config = dict(
    num_hidden_layers=9,
    hidden_size=64,
    num_attention_heads=1,
    num_key_value_heads=1,
    head_dim=64,
    intermediate_size=192,
    vocab_size=1024,
    hidden_act='tanh_gelu',
    norm='layernorm',
    norm_place='pre',
    norm_eps=1e-05,
    positions='learned',
    qk_norm=False,
    attn_scale=0.125,
    bias='all',
    tie_word_embeddings=True,
    parallel_block=False,
    init='normal',
    init_std_qkv=0.0625,
    init_std_o=0.0147,
    init_std_up=0.0625,
    init_std_down=0.0147,
    init_out_by_depth=True,
    optimizer='ademamix',
    learning_rate=0.00088,
    beta1=0.9,
    weight_decay=0.23,
    lr_head=0.0101,
    warmup_steps=458,
    schedule='cos',
    final_lr_fraction=0.0,
    batch_tokens=[8192, 16384, 24576],
    max_seq_len=512,
    doc_mask=True,
    train_tokens=132100000,
    max_steps=9130,
    dataset='wikipedia_en',
)
Each number is 50 + 15 x the weight over its row's rms, rounded and kept within 0 to 99. Layers, rows and columns count from 0. The size before them is the row's rms in percent of the matrix's.

# q: layer 6 attention query, 64x64, rms 0.152, rows 50-63, columns 0-63
# k: layer 6 attention key, 64x64, rms 0.118, rows 50-63, columns 0-63
# v: layer 6 attention value, 64x64, rms 0.11, rows 0-38, columns 0-63
# o: layer 6 attention output (transposed), 64x64, rms 0.104, rows 0-37, columns 0-63
q50 086:32 52 66 55 43 52 16 43 42 49 45 48 63 29 63 69 54 52 61 65 62 50 42 66 41 69 70 27 50 25 83 68 41 62 77 55 46 74 27 29 62 19 49 65 35 37 62 63 42 62 38 80 32 46 58 58 55 37 46 46 68 37 51 48
k50 089:23 46 31 33 48 39 79 38 53 47 40 49 70 56 61 33 41 45 53 55 72 38 45 20 56 26 45 53 68 45 41 31 36 28 64 42 52 50 49 49 55 25 32 29 32 53 49 45 69 66 80 60 50 59 63 39 89 52 81 51 48 63 58 68
q51 105:47 60 34 56 71 50 46 39 39 71 62 54 38 71 29 30 53 38 44 46 24 44 70 77 46 50 44 56 46 38 28 44 51 39 53 64 53 68 60 64 45 52 64 42 97 50 52 84 64 34 40 56 37 34 37 76 52 71 64 65 75 36 34 49
k51 123:24 53 50 39 38 36 43 54 22 67 33 35 68 69 40 77 45 43 34 55 52 65 40 45 41 64 38 78 57 39 50 33 39 66 72 68 54 22 32 34 59 26 59 65 52 66 61 54 39 57 78 59 27 66 59 47 64 56 76 49 30 33 69 41
q52 100:34 43 46 46 66 47 57 56 24 45 48 87 49 76 39 33 57 60 32 38 62 35 62 62 38 51 23 58 37 60 39 54 31 40 63 83 51 40 39 35 41 41 27 45 69 35 46 49 30 56 74 83 46 68 54 55 41 53 38 75 65 74 29 58
k52 094:37 37 38 50 51 34 42 63 48 57 21 63 56 67 43 41 38 46 54 62 49 53 26 13 43 29 51 54 77 00 41 54 49 56 61 68 52 50 53 58 54 47 39 49 40 34 48 40 62 57 65 45 30 38 47 56 82 61 72 49 46 50 74 85
q53 081:69 20 63 48 83 52 71 52 35 52 45 51 67 31 36 59 59 46 19 59 38 31 67 54 15 46 54 61 61 71 55 57 56 28 72 70 27 33 45 60 93 55 44 46 45 40 64 40 35 37 68 45 52 53 57 52 56 41 44 42 36 60 43 63
k53 094:43 45 88 41 49 46 32 44 30 53 63 64 42 68 52 45 50 60 64 28 44 62 22 61 71 30 61 46 50 57 36 58 59 59 29 27 56 62 70 58 51 78 74 51 54 50 45 47 31 47 23 51 74 23 57 66 51 61 30 46 73 42 50 18
q54 103:59 17 52 41 54 49 76 22 51 38 54 54 64 60 65 47 55 77 34 66 76 30 38 48 54 67 26 35 54 55 32 50 79 36 44 46 23 27 48 69 67 46 41 49 41 68 65 24 58 62 36 37 65 77 49 38 42 35 43 34 43 66 47 46
k54 091:42 49 68 51 60 60 38 40 59 42 88 75 40 45 39 42 67 38 52 51 37 42 51 82 52 63 72 50 42 68 41 81 61 66 48 41 44 64 23 44 52 81 57 37 58 44 55 48 50 38 19 38 61 45 48 63 20 67 20 49 61 38 38 32
q55 090:58 57 46 56 60 24 41 83 28 24 58 34 48 53 59 82 24 42 74 56 69 49 60 39 72 38 32 46 60 43 73 32 29 49 62 30 44 40 31 47 48 28 57 59 52 48 43 70 35 58 84 60 47 57 44 51 75 40 60 62 68 53 62 42
k55 088:35 37 35 33 57 44 52 34 49 46 32 50 64 49 74 24 46 54 19 57 67 54 43 27 49 38 38 31 67 18 65 45 52 34 44 72 50 68 74 57 74 48 36 60 34 46 44 48 52 60 62 56 51 52 41 48 84 37 73 46 52 75 67 83
q56 086:38 63 61 32 65 45 62 77 32 67 65 52 63 31 29 50 30 55 45 50 78 45 50 55 29 52 39 44 42 39 62 52 35 64 43 65 52 49 20 33 60 69 39 58 76 41 52 73 22 69 61 73 36 54 87 58 40 53 55 56 55 33 36 28
k56 089:31 35 25 41 59 50 62 45 46 47 24 32 69 73 61 45 34 56 40 61 56 48 48 23 54 34 44 56 87 22 41 40 58 40 59 65 60 45 44 71 50 41 38 62 41 49 33 37 75 65 67 55 42 58 44 38 90 46 84 57 36 44 59 69
q57 097:56 58 42 57 39 85 11 44 76 45 51 45 21 50 61 49 37 60 57 52 56 44 44 44 53 44 88 47 50 65 52 60 50 35 47 09 34 50 75 54 34 60 48 53 61 73 50 39 43 45 37 23 58 49 47 33 54 57 12 45 62 46 63 35
k57 094:67 63 72 60 46 54 43 46 50 55 71 50 47 46 57 53 61 46 57 36 39 30 67 66 56 81 67 58 30 63 57 47 47 66 54 42 46 61 16 40 30 63 49 53 57 37 50 63 41 44 16 32 43 43 69 61 05 50 12 54 57 50 30 26
q58 102:55 86 47 55 63 44 54 54 49 63 44 36 58 03 67 84 48 35 42 52 43 47 53 58 41 62 49 31 51 17 74 49 61 59 45 58 42 70 53 26 67 39 45 61 24 28 50 73 55 48 34 61 66 49 54 80 57 46 52 43 46 55 71 33
k58 116:50 49 41 37 31 54 49 32 60 42 83 46 77 62 53 43 45 35 63 50 69 24 77 65 73 37 41 41 36 77 45 45 52 40 14 24 57 45 71 55 52 40 62 31 64 76 55 54 43 46 49 58 62 56 52 39 22 47 52 47 63 37 33 18
q59 113:54 24 39 64 41 63 57 46 67 63 83 32 18 62 34 36 64 46 41 56 31 46 73 73 62 31 51 84 19 68 60 66 53 56 53 40 52 63 35 51 45 53 37 56 70 69 56 58 74 48 33 50 33 46 33 61 34 45 38 43 46 66 32 36
k59 103:20 51 44 40 45 47 67 57 37 45 27 55 44 83 49 55 72 61 37 52 52 72 51 37 41 57 48 56 52 46 41 41 38 66 63 54 63 32 27 49 52 40 56 35 50 43 42 51 67 77 93 45 03 45 69 62 68 46 74 53 44 57 65 68
q60 142:50 69 68 51 40 66 32 32 59 40 66 48 65 44 64 64 54 34 72 49 57 42 34 66 53 36 83 39 47 54 74 47 61 45 44 29 42 52 58 47 58 42 78 45 40 67 79 32 38 54 35 60 66 65 52 68 34 32 16 25 66 35 26 36
k60 107:53 64 61 33 54 58 57 45 44 53 78 49 37 64 49 46 63 49 55 38 69 38 64 83 51 44 49 56 44 78 43 51 27 53 54 51 53 54 00 44 42 69 40 53 68 43 56 64 41 48 31 42 38 37 74 49 30 58 23 55 77 30 31 28
q61 136:59 33 71 52 39 51 38 29 50 60 47 63 57 40 48 58 26 45 86 61 69 30 40 67 59 74 60 30 51 36 30 65 75 53 33 46 36 36 49 53 53 68 57 45 53 35 49 32 29 64 41 19 76 73 53 55 33 51 41 22 64 63 33 33
k61 105:58 45 54 59 45 58 46 51 60 35 82 41 54 65 35 47 58 41 52 39 39 36 57 76 45 64 50 50 45 71 42 52 43 76 47 44 46 70 00 53 58 79 45 53 66 47 57 61 51 35 33 39 54 63 55 38 16 56 22 54 78 45 44 26
q62 123:40 53 52 75 50 54 72 49 68 52 26 49 72 60 57 50 34 53 44 50 66 70 58 23 53 49 15 71 46 42 37 43 45 60 43 43 52 47 34 49 53 50 74 56 51 45 18 18 57 31 88 37 37 52 60 42 64 55 71 56 21 59 77 59
k62 107:61 47 27 38 38 54 55 43 64 50 26 57 31 26 69 42 38 61 44 51 33 64 35 34 42 49 36 40 76 22 65 57 62 34 45 56 37 59 99 66 56 44 48 42 29 59 52 42 60 55 60 58 69 57 27 43 77 51 71 52 40 59 58 79
q63 097:46 47 43 68 42 43 43 74 48 63 62 29 44 35 64 49 63 20 61 52 17 62 54 49 88 50 58 50 54 42 79 29 46 65 45 10 39 50 45 51 32 43 66 59 42 51 62 75 43 34 50 47 32 46 59 85 51 54 57 49 23 39 64 64
k63 095:46 49 07 37 44 31 57 28 35 45 31 41 51 47 71 44 52 55 26 43 74 85 48 30 42 41 25 52 57 55 59 31 50 37 46 47 59 48 73 36 42 25 44 61 54 54 45 50 64 68 86 64 47 55 47 37 75 44 75 48 31 55 67 54
v0 108:43 27 50 48 54 38 54 54 37 30 44 55 55 41 49 22 46 29 52 60 54 50 31 33 33 22 43 78 31 62 61 49 55 58 37 58 86 62 59 53 75 46 66 36 20 57 23 58 19 50 56 70 43 54 35 39 61 40 69 33 22 49 63 44
o0 101:44 64 66 49 51 59 58 49 44 61 75 44 63 56 35 62 49 54 55 44 48 61 61 93 53 62 52 37 54 49 49 58 26 67 60 44 38 42 00 51 53 60 39 51 67 38 47 65 26 37 41 47 50 44 63 71 22 51 42 48 69 20 32 39
v1 098:29 47 24 77 42 45 69 51 46 58 41 75 58 27 50 51 42 61 47 51 33 29 39 28 27 51 29 42 67 46 65 61 66 53 40 56 61 40 55 44 69 70 35 37 29 75 37 66 48 58 60 86 59 27 42 79 41 45 71 36 51 50 56 68
o1 090:51 37 60 49 67 48 37 44 35 55 75 45 51 59 49 67 87 38 51 53 73 47 56 77 44 50 69 48 25 76 53 42 32 65 58 61 37 49 00 42 52 61 59 40 57 44 61 55 42 30 28 38 52 36 41 63 37 55 19 53 62 54 41 29
v2 096:39 31 63 48 48 43 51 78 64 24 51 49 37 53 42 45 32 66 31 15 59 33 79 67 53 76 41 68 42 55 49 51 28 83 68 45 72 86 40 52 54 70 72 65 33 52 47 52 55 45 57 38 47 59 46 56 21 48 48 37 49 41 52 36
o2 100:41 51 40 57 45 70 49 37 42 68 26 59 55 32 52 62 49 53 56 58 34 62 49 52 46 47 41 40 67 17 53 65 40 41 46 70 45 35 99 63 67 28 31 44 34 39 38 51 29 42 54 60 68 44 54 62 79 47 74 35 42 45 60 54
v3 088:34 53 38 40 52 37 92 83 52 83 57 43 23 53 34 66 56 61 70 36 56 54 62 24 85 31 50 43 59 56 48 68 64 62 52 27 66 69 52 63 73 48 38 36 47 56 35 70 48 35 47 55 50 42 29 46 44 37 35 51 62 54 59 54
o3 090:47 29 69 45 64 63 29 43 40 29 22 53 59 35 77 69 68 53 60 70 36 54 47 30 42 77 72 46 45 28 72 51 40 80 71 25 46 42 37 56 49 45 34 43 43 45 46 40 30 44 22 38 45 62 66 64 46 74 30 62 57 38 54 44
v4 090:49 02 50 46 58 32 35 35 54 49 57 40 74 51 76 27 33 73 43 67 41 53 45 69 61 68 66 52 41 52 74 51 48 14 53 63 55 35 42 31 38 54 42 27 47 46 43 40 24 33 52 35 51 62 45 68 38 67 71 70 41 55 52 60
o4 100:46 67 44 28 66 41 44 62 54 38 88 44 48 43 08 48 52 24 43 50 87 49 53 52 58 33 32 42 56 76 51 59 71 34 23 44 41 52 69 60 39 56 62 42 59 68 35 73 62 47 44 57 82 40 65 42 54 41 60 38 46 33 43 35
v5 101:58 58 53 60 66 35 66 51 39 41 37 32 39 56 43 28 74 44 36 69 60 66 55 59 10 49 23 60 52 48 48 48 36 58 41 31 56 35 52 75 59 45 61 81 55 34 19 48 45 58 30 92 50 75 42 58 51 31 48 61 30 47 42 51
o5 096:28 35 59 32 12 71 68 24 53 36 75 56 66 49 57 48 44 52 56 40 46 42 45 89 33 30 50 33 42 70 43 75 56 42 50 52 44 56 48 69 53 56 26 54 50 54 53 69 35 52 54 50 54 49 65 48 00 56 42 45 64 46 61 47
v6 093:68 57 57 55 47 39 41 55 05 38 52 41 43 70 50 33 68 42 40 50 77 71 20 41 60 54 44 62 37 45 36 51 40 44 50 34 51 78 60 68 55 28 52 83 69 40 62 58 21 38 36 38 38 53 43 50 52 39 36 65 18 68 55 45
o6 111:39 46 59 60 25 58 83 42 65 48 43 44 61 59 47 31 17 64 71 44 46 72 53 41 12 62 46 36 47 38 33 64 45 70 51 19 63 62 38 53 58 35 33 61 48 64 23 55 59 60 58 48 23 60 70 40 59 50 63 62 77 39 48 65
v7 078:41 48 49 43 72 36 47 27 62 59 13 50 42 36 38 47 51 37 62 64 56 57 73 56 66 58 56 51 42 63 65 79 41 64 51 61 60 10 50 44 52 32 36 39 47 53 39 41 37 25 73 49 51 55 42 63 33 38 75 57 65 87 19 47
o7 087:48 59 47 31 59 57 52 48 47 36 54 50 55 36 60 45 78 40 50 71 70 57 44 64 74 44 42 29 56 48 56 56 67 68 31 35 60 84 47 24 44 63 68 57 37 49 46 49 24 71 29 45 81 32 52 49 25 51 23 35 48 24 76 34
v8 087:51 75 63 37 51 28 38 18 51 65 71 69 72 55 62 19 79 37 63 54 43 52 57 42 49 62 56 68 30 31 32 71 55 47 39 57 59 47 50 25 51 47 36 27 29 53 34 37 37 53 42 66 32 58 48 82 46 71 61 55 38 72 60 57
o8 090:63 64 55 35 45 22 61 50 50 38 38 49 42 14 12 44 47 44 60 41 63 49 59 39 38 31 34 65 69 68 50 41 72 75 74 52 58 53 63 85 62 48 69 44 36 37 66 61 37 52 54 53 66 34 32 59 65 42 72 43 51 19 48 59
v9 100:44 63 60 24 44 43 47 36 70 26 56 79 38 64 70 34 74 44 40 49 55 47 54 56 42 87 32 39 63 31 47 54 33 47 49 74 70 65 59 65 13 47 50 37 44 49 36 45 73 63 45 22 37 43 59 71 59 47 43 42 78 63 52 46
o9 097:74 48 40 56 51 50 55 38 65 72 46 58 33 22 37 40 34 76 29 57 63 48 49 56 37 33 54 90 47 64 42 58 64 30 56 54 55 44 77 39 64 44 37 64 27 82 73 61 35 48 65 56 53 10 49 45 43 55 55 47 45 21 45 48
v10 096:65 53 64 22 52 70 58 36 63 23 36 16 49 56 46 47 65 65 51 57 49 64 25 82 29 26 60 45 51 50 46 25 45 30 44 56 19 50 44 53 41 31 64 61 70 28 49 57 56 48 53 42 46 76 72 52 49 75 51 36 44 51 66 71
o10 094:65 54 27 54 48 54 70 51 42 48 81 62 55 46 54 40 27 36 32 34 41 49 73 33 72 16 37 67 53 48 50 43 61 15 41 40 66 43 51 65 47 56 41 51 43 55 53 61 85 65 44 72 28 46 37 22 44 50 79 50 48 73 51 66
v11 107:39 72 47 72 47 49 56 79 59 49 27 41 32 56 37 54 41 21 41 34 56 72 85 55 69 47 44 35 48 35 70 52 57 61 39 37 15 55 39 81 48 36 59 74 51 55 57 29 61 71 38 42 54 59 40 73 47 56 41 53 69 57 33 69
o11 116:55 24 42 46 46 45 49 46 37 61 25 54 64 45 72 62 59 79 54 67 50 53 17 34 29 43 69 47 53 35 46 46 51 41 46 57 67 36 89 50 54 54 44 63 21 38 52 47 42 71 69 58 50 67 48 32 23 50 24 44 54 75 83 43
v12 099:27 40 22 72 64 53 12 64 63 61 65 71 58 37 44 54 58 59 70 56 35 50 38 44 48 79 35 67 55 56 68 72 47 66 61 47 63 39 48 30 71 48 55 51 33 58 43 31 42 72 46 68 57 19 33 55 26 28 51 57 44 70 52 66
o12 105:21 44 79 64 38 30 29 54 47 57 31 42 48 52 51 52 81 49 44 44 62 51 39 55 58 65 75 09 40 58 43 33 32 74 40 65 55 69 47 49 59 62 63 58 26 56 61 29 45 40 50 28 79 41 45 79 60 56 60 34 51 39 54 34
v13 121:57 28 37 45 33 78 26 67 48 85 46 30 49 34 54 59 30 92 55 73 41 47 65 31 47 40 72 44 42 55 39 52 61 48 58 49 46 19 48 46 53 67 48 55 63 33 69 59 59 35 69 42 46 33 44 49 63 50 45 70 82 68 41 50
o13 116:61 66 57 50 47 48 26 63 57 40 76 65 41 60 63 50 49 47 60 41 63 21 32 51 63 73 34 63 34 77 65 54 61 70 30 56 39 56 67 23 48 63 70 42 49 54 29 35 55 37 04 54 55 59 52 49 38 36 27 67 40 48 39 25
v14 107:54 78 33 62 35 59 51 66 43 33 50 51 48 53 37 44 52 63 33 34 66 30 57 66 48 32 56 52 49 38 45 56 46 52 36 44 28 62 51 70 48 53 54 67 33 47 81 16 74 61 24 78 52 87 52 19 61 48 27 52 39 37 31 46
o14 101:27 25 46 55 49 57 57 48 46 66 27 59 58 88 56 51 35 72 39 55 31 60 36 22 36 60 46 46 49 37 57 46 46 36 63 63 64 37 29 58 50 34 37 46 57 31 36 56 49 70 80 38 16 54 49 45 74 52 64 49 43 75 77 73
v15 093:60 26 25 50 40 55 17 43 57 59 26 27 54 44 66 80 58 58 69 49 47 56 36 24 25 22 50 38 50 72 50 51 68 41 57 63 83 45 62 37 57 68 50 42 27 54 38 53 35 35 53 66 39 23 52 34 72 34 47 50 49 39 53 57
o15 094:53 57 71 61 47 56 41 52 52 48 80 62 48 65 46 31 52 49 60 43 64 27 61 79 70 67 52 61 31 60 49 52 34 70 40 47 30 51 07 26 41 69 58 57 64 50 56 56 42 43 26 31 49 52 47 60 16 47 18 50 72 48 39 27
v16 089:26 68 50 54 67 46 79 42 36 40 69 28 48 59 28 32 57 53 27 54 52 66 46 65 21 36 24 64 71 51 57 42 41 61 33 44 72 54 53 68 67 34 78 52 26 61 45 57 55 69 44 81 66 80 51 61 36 40 38 43 46 49 52 52
o16 093:34 37 52 53 48 52 65 13 47 57 35 62 67 44 65 59 58 47 52 58 31 60 45 56 42 46 48 14 51 51 51 42 21 37 72 36 57 34 30 74 66 43 22 60 56 51 71 58 60 43 77 44 16 41 40 59 53 70 85 48 53 62 62 63
v17 102:64 59 48 37 35 39 52 57 54 42 57 27 21 60 31 71 68 53 35 23 66 70 50 52 70 37 72 46 33 47 45 59 52 35 35 48 25 50 62 68 46 41 58 42 45 45 70 35 30 83 29 47 41 92 65 52 55 65 29 43 38 46 66 49
o17 095:37 39 55 50 57 42 51 55 37 59 30 62 68 63 65 36 30 68 42 57 40 74 47 28 25 57 57 61 63 23 58 38 34 56 68 43 62 38 08 60 55 62 31 69 53 34 36 63 58 61 71 54 08 57 49 40 61 36 63 54 64 65 52 72
v18 117:58 59 71 54 44 63 46 31 48 43 78 37 53 52 57 38 30 66 43 31 62 26 35 71 89 58 87 58 43 61 47 64 39 56 52 60 29 59 53 44 36 59 56 58 57 57 83 43 35 45 46 24 46 50 48 19 37 61 33 53 61 51 22 33
o18 099:45 62 41 51 44 44 53 65 51 54 22 60 57 53 49 46 40 54 40 49 40 70 45 09 49 52 22 53 64 30 53 54 46 41 58 51 55 48 65 58 49 33 54 39 40 41 37 41 66 64 73 50 47 53 50 48 99 49 88 53 21 51 65 69
v19 108:61 61 30 27 23 44 20 61 67 51 71 51 32 63 53 59 66 52 38 21 61 50 15 52 39 45 51 48 43 65 21 37 51 45 32 38 38 74 61 62 46 63 74 41 44 35 59 44 36 57 42 48 48 54 59 17 83 42 38 47 55 34 67 45
o19 104:28 44 61 61 46 42 54 41 57 60 33 61 54 74 49 32 26 84 56 40 20 61 56 43 52 68 53 68 49 31 49 41 29 70 68 52 58 22 16 51 55 37 29 69 51 50 45 57 71 44 56 45 07 52 45 52 58 42 69 61 49 70 40 59
v20 088:20 31 28 66 51 75 54 45 63 46 45 30 57 35 55 69 44 63 45 25 47 63 74 49 49 56 56 53 39 40 92 44 54 64 83 55 44 57 42 66 46 61 53 78 29 40 46 25 70 66 39 42 37 64 44 74 44 63 64 47 62 34 64 50
o20 092:66 46 54 59 44 48 27 63 35 66 62 66 52 40 51 62 53 59 52 59 71 28 49 62 40 44 58 47 58 56 58 59 25 31 28 76 55 41 90 43 55 54 40 46 37 33 36 52 22 59 54 69 73 49 44 51 02 46 20 40 62 57 53 32
v21 100:48 32 44 52 38 87 59 57 43 50 35 28 52 26 58 68 42 37 68 67 36 42 42 14 42 14 69 47 62 51 47 32 57 49 34 51 59 74 51 43 61 45 71 64 52 48 63 67 55 49 61 93 33 42 51 35 75 39 48 46 46 40 52 67
o21 102:71 58 61 81 42 58 40 58 56 65 87 47 45 68 60 53 53 49 60 49 40 28 57 75 58 71 50 57 32 69 45 48 31 56 55 47 29 43 22 44 53 74 54 43 64 34 50 44 50 34 21 39 33 55 54 47 06 52 23 56 54 49 33 31
v22 092:43 36 51 87 62 32 86 65 33 59 34 41 30 58 34 54 65 49 85 53 48 63 92 63 41 60 72 41 67 49 53 59 50 35 37 39 46 31 49 62 50 29 55 73 62 43 40 64 63 51 56 36 49 30 48 65 50 56 41 63 63 30 38 65
o22 087:52 57 44 17 68 64 25 29 57 35 64 51 67 23 69 57 46 35 40 59 47 44 30 47 49 32 58 48 22 48 40 44 57 35 49 55 47 72 92 46 62 70 49 43 51 51 71 56 53 62 42 62 67 69 62 28 20 52 23 37 53 69 61 41
v23 089:46 53 58 61 62 68 36 68 44 35 61 26 39 55 45 49 43 36 28 45 46 38 47 40 54 51 64 70 56 49 28 44 36 73 51 52 69 85 66 64 54 41 84 66 35 70 53 76 29 47 66 79 39 49 37 33 55 33 43 32 57 29 38 21
o23 095:41 67 56 77 24 66 61 49 49 62 36 60 62 43 62 62 35 72 63 56 28 68 45 66 35 80 39 41 40 32 48 52 06 67 64 43 51 33 29 53 50 43 34 59 52 22 54 50 48 39 63 37 23 52 67 57 71 40 73 57 33 61 48 59
v24 094:12 35 45 73 54 37 71 48 60 70 46 66 66 59 58 48 43 42 62 35 51 65 45 61 61 55 45 50 65 59 99 46 51 71 57 52 44 36 34 44 57 61 39 45 51 53 33 27 60 74 55 47 46 42 42 76 46 34 63 52 42 28 60 71
o24 094:59 59 56 45 51 48 31 57 36 54 53 54 56 30 36 51 61 55 39 58 49 36 44 54 45 43 65 47 62 56 50 68 47 28 45 72 55 44 99 60 39 40 46 44 31 42 54 53 32 56 51 58 98 54 31 60 07 70 31 42 61 41 51 36
v25 105:63 87 44 25 35 53 53 34 51 35 57 34 34 59 19 70 72 39 44 53 37 56 42 36 47 19 40 75 44 47 43 49 39 66 38 38 42 61 68 69 57 45 79 82 46 54 67 56 36 59 44 57 67 49 65 31 50 24 34 33 44 46 51 36
o25 099:50 45 64 67 45 59 43 35 58 65 29 54 59 56 77 50 45 63 62 38 32 70 49 55 37 70 66 44 54 37 42 39 32 63 68 32 53 47 00 42 56 47 40 61 48 43 56 52 59 40 61 40 00 51 45 49 54 45 78 61 53 66 54 58
v26 106:44 76 38 40 42 26 38 69 51 30 63 69 59 68 57 32 57 29 39 28 50 35 34 59 75 94 50 58 51 36 40 29 49 50 35 44 47 75 62 53 32 41 62 43 40 68 79 32 27 62 46 30 53 49 58 38 49 64 56 47 59 69 33 36
o26 094:41 46 44 52 55 37 65 44 57 71 20 38 43 54 31 51 36 74 40 60 47 92 46 28 33 54 54 47 51 38 37 45 39 70 57 41 69 42 22 66 61 37 37 54 54 54 47 63 59 42 84 42 19 46 42 52 76 31 75 50 35 62 69 65
v27 114:36 77 47 36 31 82 24 62 63 63 27 53 46 40 50 28 52 83 39 24 65 58 93 40 51 61 34 46 34 57 59 73 55 64 58 25 54 68 52 77 56 44 59 69 52 43 50 58 44 53 48 26 37 58 52 57 42 37 58 46 46 52 33 56
o27 121:66 27 58 69 41 58 55 48 55 39 61 71 54 46 74 61 47 66 54 59 41 52 26 54 33 54 59 58 57 22 54 49 30 79 41 75 54 45 74 25 48 48 33 55 08 31 43 39 33 75 45 67 62 41 37 58 34 43 38 60 61 42 75 28
v28 114:34 72 67 48 44 49 40 54 66 37 50 63 43 57 41 55 28 56 49 00 59 41 49 72 51 65 56 34 61 52 65 79 42 59 49 62 16 23 41 55 32 71 41 63 38 57 42 19 79 61 49 42 62 65 50 48 42 60 51 36 58 57 39 43
o28 106:41 29 34 37 54 36 51 54 38 70 14 60 68 54 53 48 56 68 39 56 48 58 54 18 44 34 44 53 65 29 62 42 63 28 62 68 72 46 84 40 56 24 44 48 25 37 57 47 49 69 68 50 59 53 29 39 75 53 64 53 38 59 85 50
v29 095:40 45 40 43 66 42 54 67 36 72 49 08 53 42 52 50 23 38 67 56 15 55 28 53 70 71 55 46 74 35 60 84 42 59 30 55 49 63 41 43 62 47 55 31 53 36 75 56 70 37 63 45 54 47 20 59 48 55 31 63 70 60 44 38
o29 107:49 75 49 51 44 53 47 63 48 59 31 57 68 27 53 48 67 26 41 53 38 37 31 23 64 56 44 30 36 74 63 32 58 58 62 24 52 35 89 50 64 26 82 50 44 72 54 32 41 36 48 53 71 46 81 44 57 45 59 50 29 54 62 53
v30 117:35 41 50 61 55 69 66 44 60 90 20 30 52 52 54 62 40 61 42 55 38 77 57 62 38 78 42 37 57 43 59 44 53 52 57 47 26 38 48 51 19 55 33 84 63 53 60 51 49 40 63 13 32 42 63 70 64 64 73 58 59 48 38 58
o30 101:84 72 48 51 43 50 38 54 41 28 83 50 41 37 52 48 46 54 55 50 65 37 43 48 44 37 47 65 43 61 60 66 41 51 26 59 52 58 99 38 49 48 57 36 40 53 46 62 44 57 40 58 74 52 47 35 08 39 15 49 54 62 65 40
v31 102:65 36 60 33 32 68 29 26 69 54 37 69 62 44 55 63 58 81 40 56 40 30 73 51 48 16 50 44 27 78 59 38 53 32 56 63 46 77 55 26 38 49 57 39 55 66 35 68 56 64 66 67 45 42 62 53 52 43 43 33 51 25 64 72
o31 113:54 55 52 78 65 53 29 62 40 39 84 53 38 68 60 39 55 41 62 40 54 47 63 64 62 62 62 82 58 30 42 48 55 38 58 80 36 34 11 45 25 81 45 47 46 26 47 49 42 46 42 41 36 35 34 56 57 53 67 49 60 61 18 45
v32 099:62 32 55 41 41 67 52 18 48 19 51 63 73 37 70 30 49 68 22 39 52 45 48 52 04 75 45 48 61 50 36 39 45 48 57 65 60 42 66 47 28 53 51 61 42 64 59 23 19 57 41 35 57 70 62 50 48 52 60 66 37 48 63 64
o32 098:49 54 37 61 48 40 50 50 41 66 78 58 38 86 28 34 46 48 45 53 80 51 48 71 39 29 47 58 37 52 47 70 46 64 43 56 43 63 00 54 54 47 36 43 73 46 37 72 70 57 78 59 23 27 50 58 51 44 55 31 66 52 40 50
v33 100:51 67 82 24 82 58 78 23 34 32 57 40 56 43 41 43 51 34 52 39 38 52 48 58 61 85 38 48 37 31 54 59 44 64 47 72 39 49 44 49 41 30 66 70 79 56 45 51 32 36 37 27 54 53 73 49 16 47 51 44 59 53 36 54
o33 101:54 64 34 59 34 57 61 51 44 54 19 41 44 30 59 53 52 26 51 51 41 71 49 32 49 17 50 38 66 33 51 38 56 33 57 24 57 59 72 62 53 40 50 44 18 52 53 46 66 66 81 66 55 53 50 50 91 52 74 43 21 43 65 66
v34 098:58 27 20 52 48 47 28 65 28 69 69 42 37 40 48 42 43 76 38 37 71 44 73 58 48 73 27 54 31 59 40 47 39 61 60 18 66 62 65 60 55 42 77 30 23 50 53 31 45 62 38 32 51 37 46 59 43 31 38 43 52 64 68 30
o34 099:17 47 61 56 52 52 40 29 58 45 19 66 50 58 64 47 48 57 45 49 57 82 27 49 54 71 55 39 59 37 38 54 17 81 51 68 54 40 28 53 70 51 21 70 35 46 29 48 39 42 73 57 25 49 59 59 76 37 63 50 66 44 46 61
v35 095:41 40 42 64 47 48 32 70 65 72 37 53 35 49 55 86 39 67 55 63 37 32 73 47 52 72 42 58 36 55 56 83 63 51 67 63 76 48 44 52 77 47 60 57 41 46 36 58 54 33 72 61 48 22 33 52 36 18 48 43 80 42 57 31
o35 099:44 55 64 50 59 72 27 51 56 39 39 57 54 45 68 59 63 56 62 43 63 35 37 71 61 64 52 25 45 41 60 36 40 85 43 46 35 41 99 30 48 65 62 55 27 55 58 40 16 39 30 43 75 49 66 69 66 42 40 47 35 48 42 35
v36 082:77 60 57 38 54 56 39 31 51 26 76 83 43 41 47 43 79 56 36 61 49 19 31 54 53 56 79 66 57 65 37 71 42 65 69 42 54 54 46 39 58 40 58 36 21 72 49 57 42 37 45 53 46 60 56 25 37 49 64 49 22 58 32 25
o36 082:37 50 50 66 39 52 65 51 65 56 22 38 51 32 56 53 46 42 52 41 34 71 58 27 62 63 29 52 52 28 43 44 50 54 62 53 48 60 49 65 46 29 48 41 58 33 57 41 70 55 57 44 53 26 46 66 99 60 93 51 40 35 52 74
v37 081:56 42 54 39 50 78 57 67 70 44 33 28 26 63 46 56 81 19 55 58 61 57 54 48 59 36 50 40 44 46 64 39 63 46 44 55 57 63 37 66 43 32 45 89 81 47 54 63 66 68 52 66 38 34 71 54 56 45 17 22 55 30 54 62
o37 082:59 41 55 77 55 59 58 52 54 40 56 53 39 40 77 50 34 68 57 66 31 40 55 40 54 57 70 68 48 29 46 50 37 19 46 32 39 62 99 56 60 66 42 44 20 41 64 47 33 53 38 45 41 78 41 33 43 56 48 56 44 50 40 58
v38 109:50 20 53 60 39 55 42 48 15 15 44 33 51 44 55 50 28 60 33 58 35 49 53 71 27 39 28 75 52 56 63 60 42 63 55 47 84 81 47 50 75 43 72 43 41 47 48 70 39 42 63 63 59 50 34 34 51 22 54 60 52 61 37 38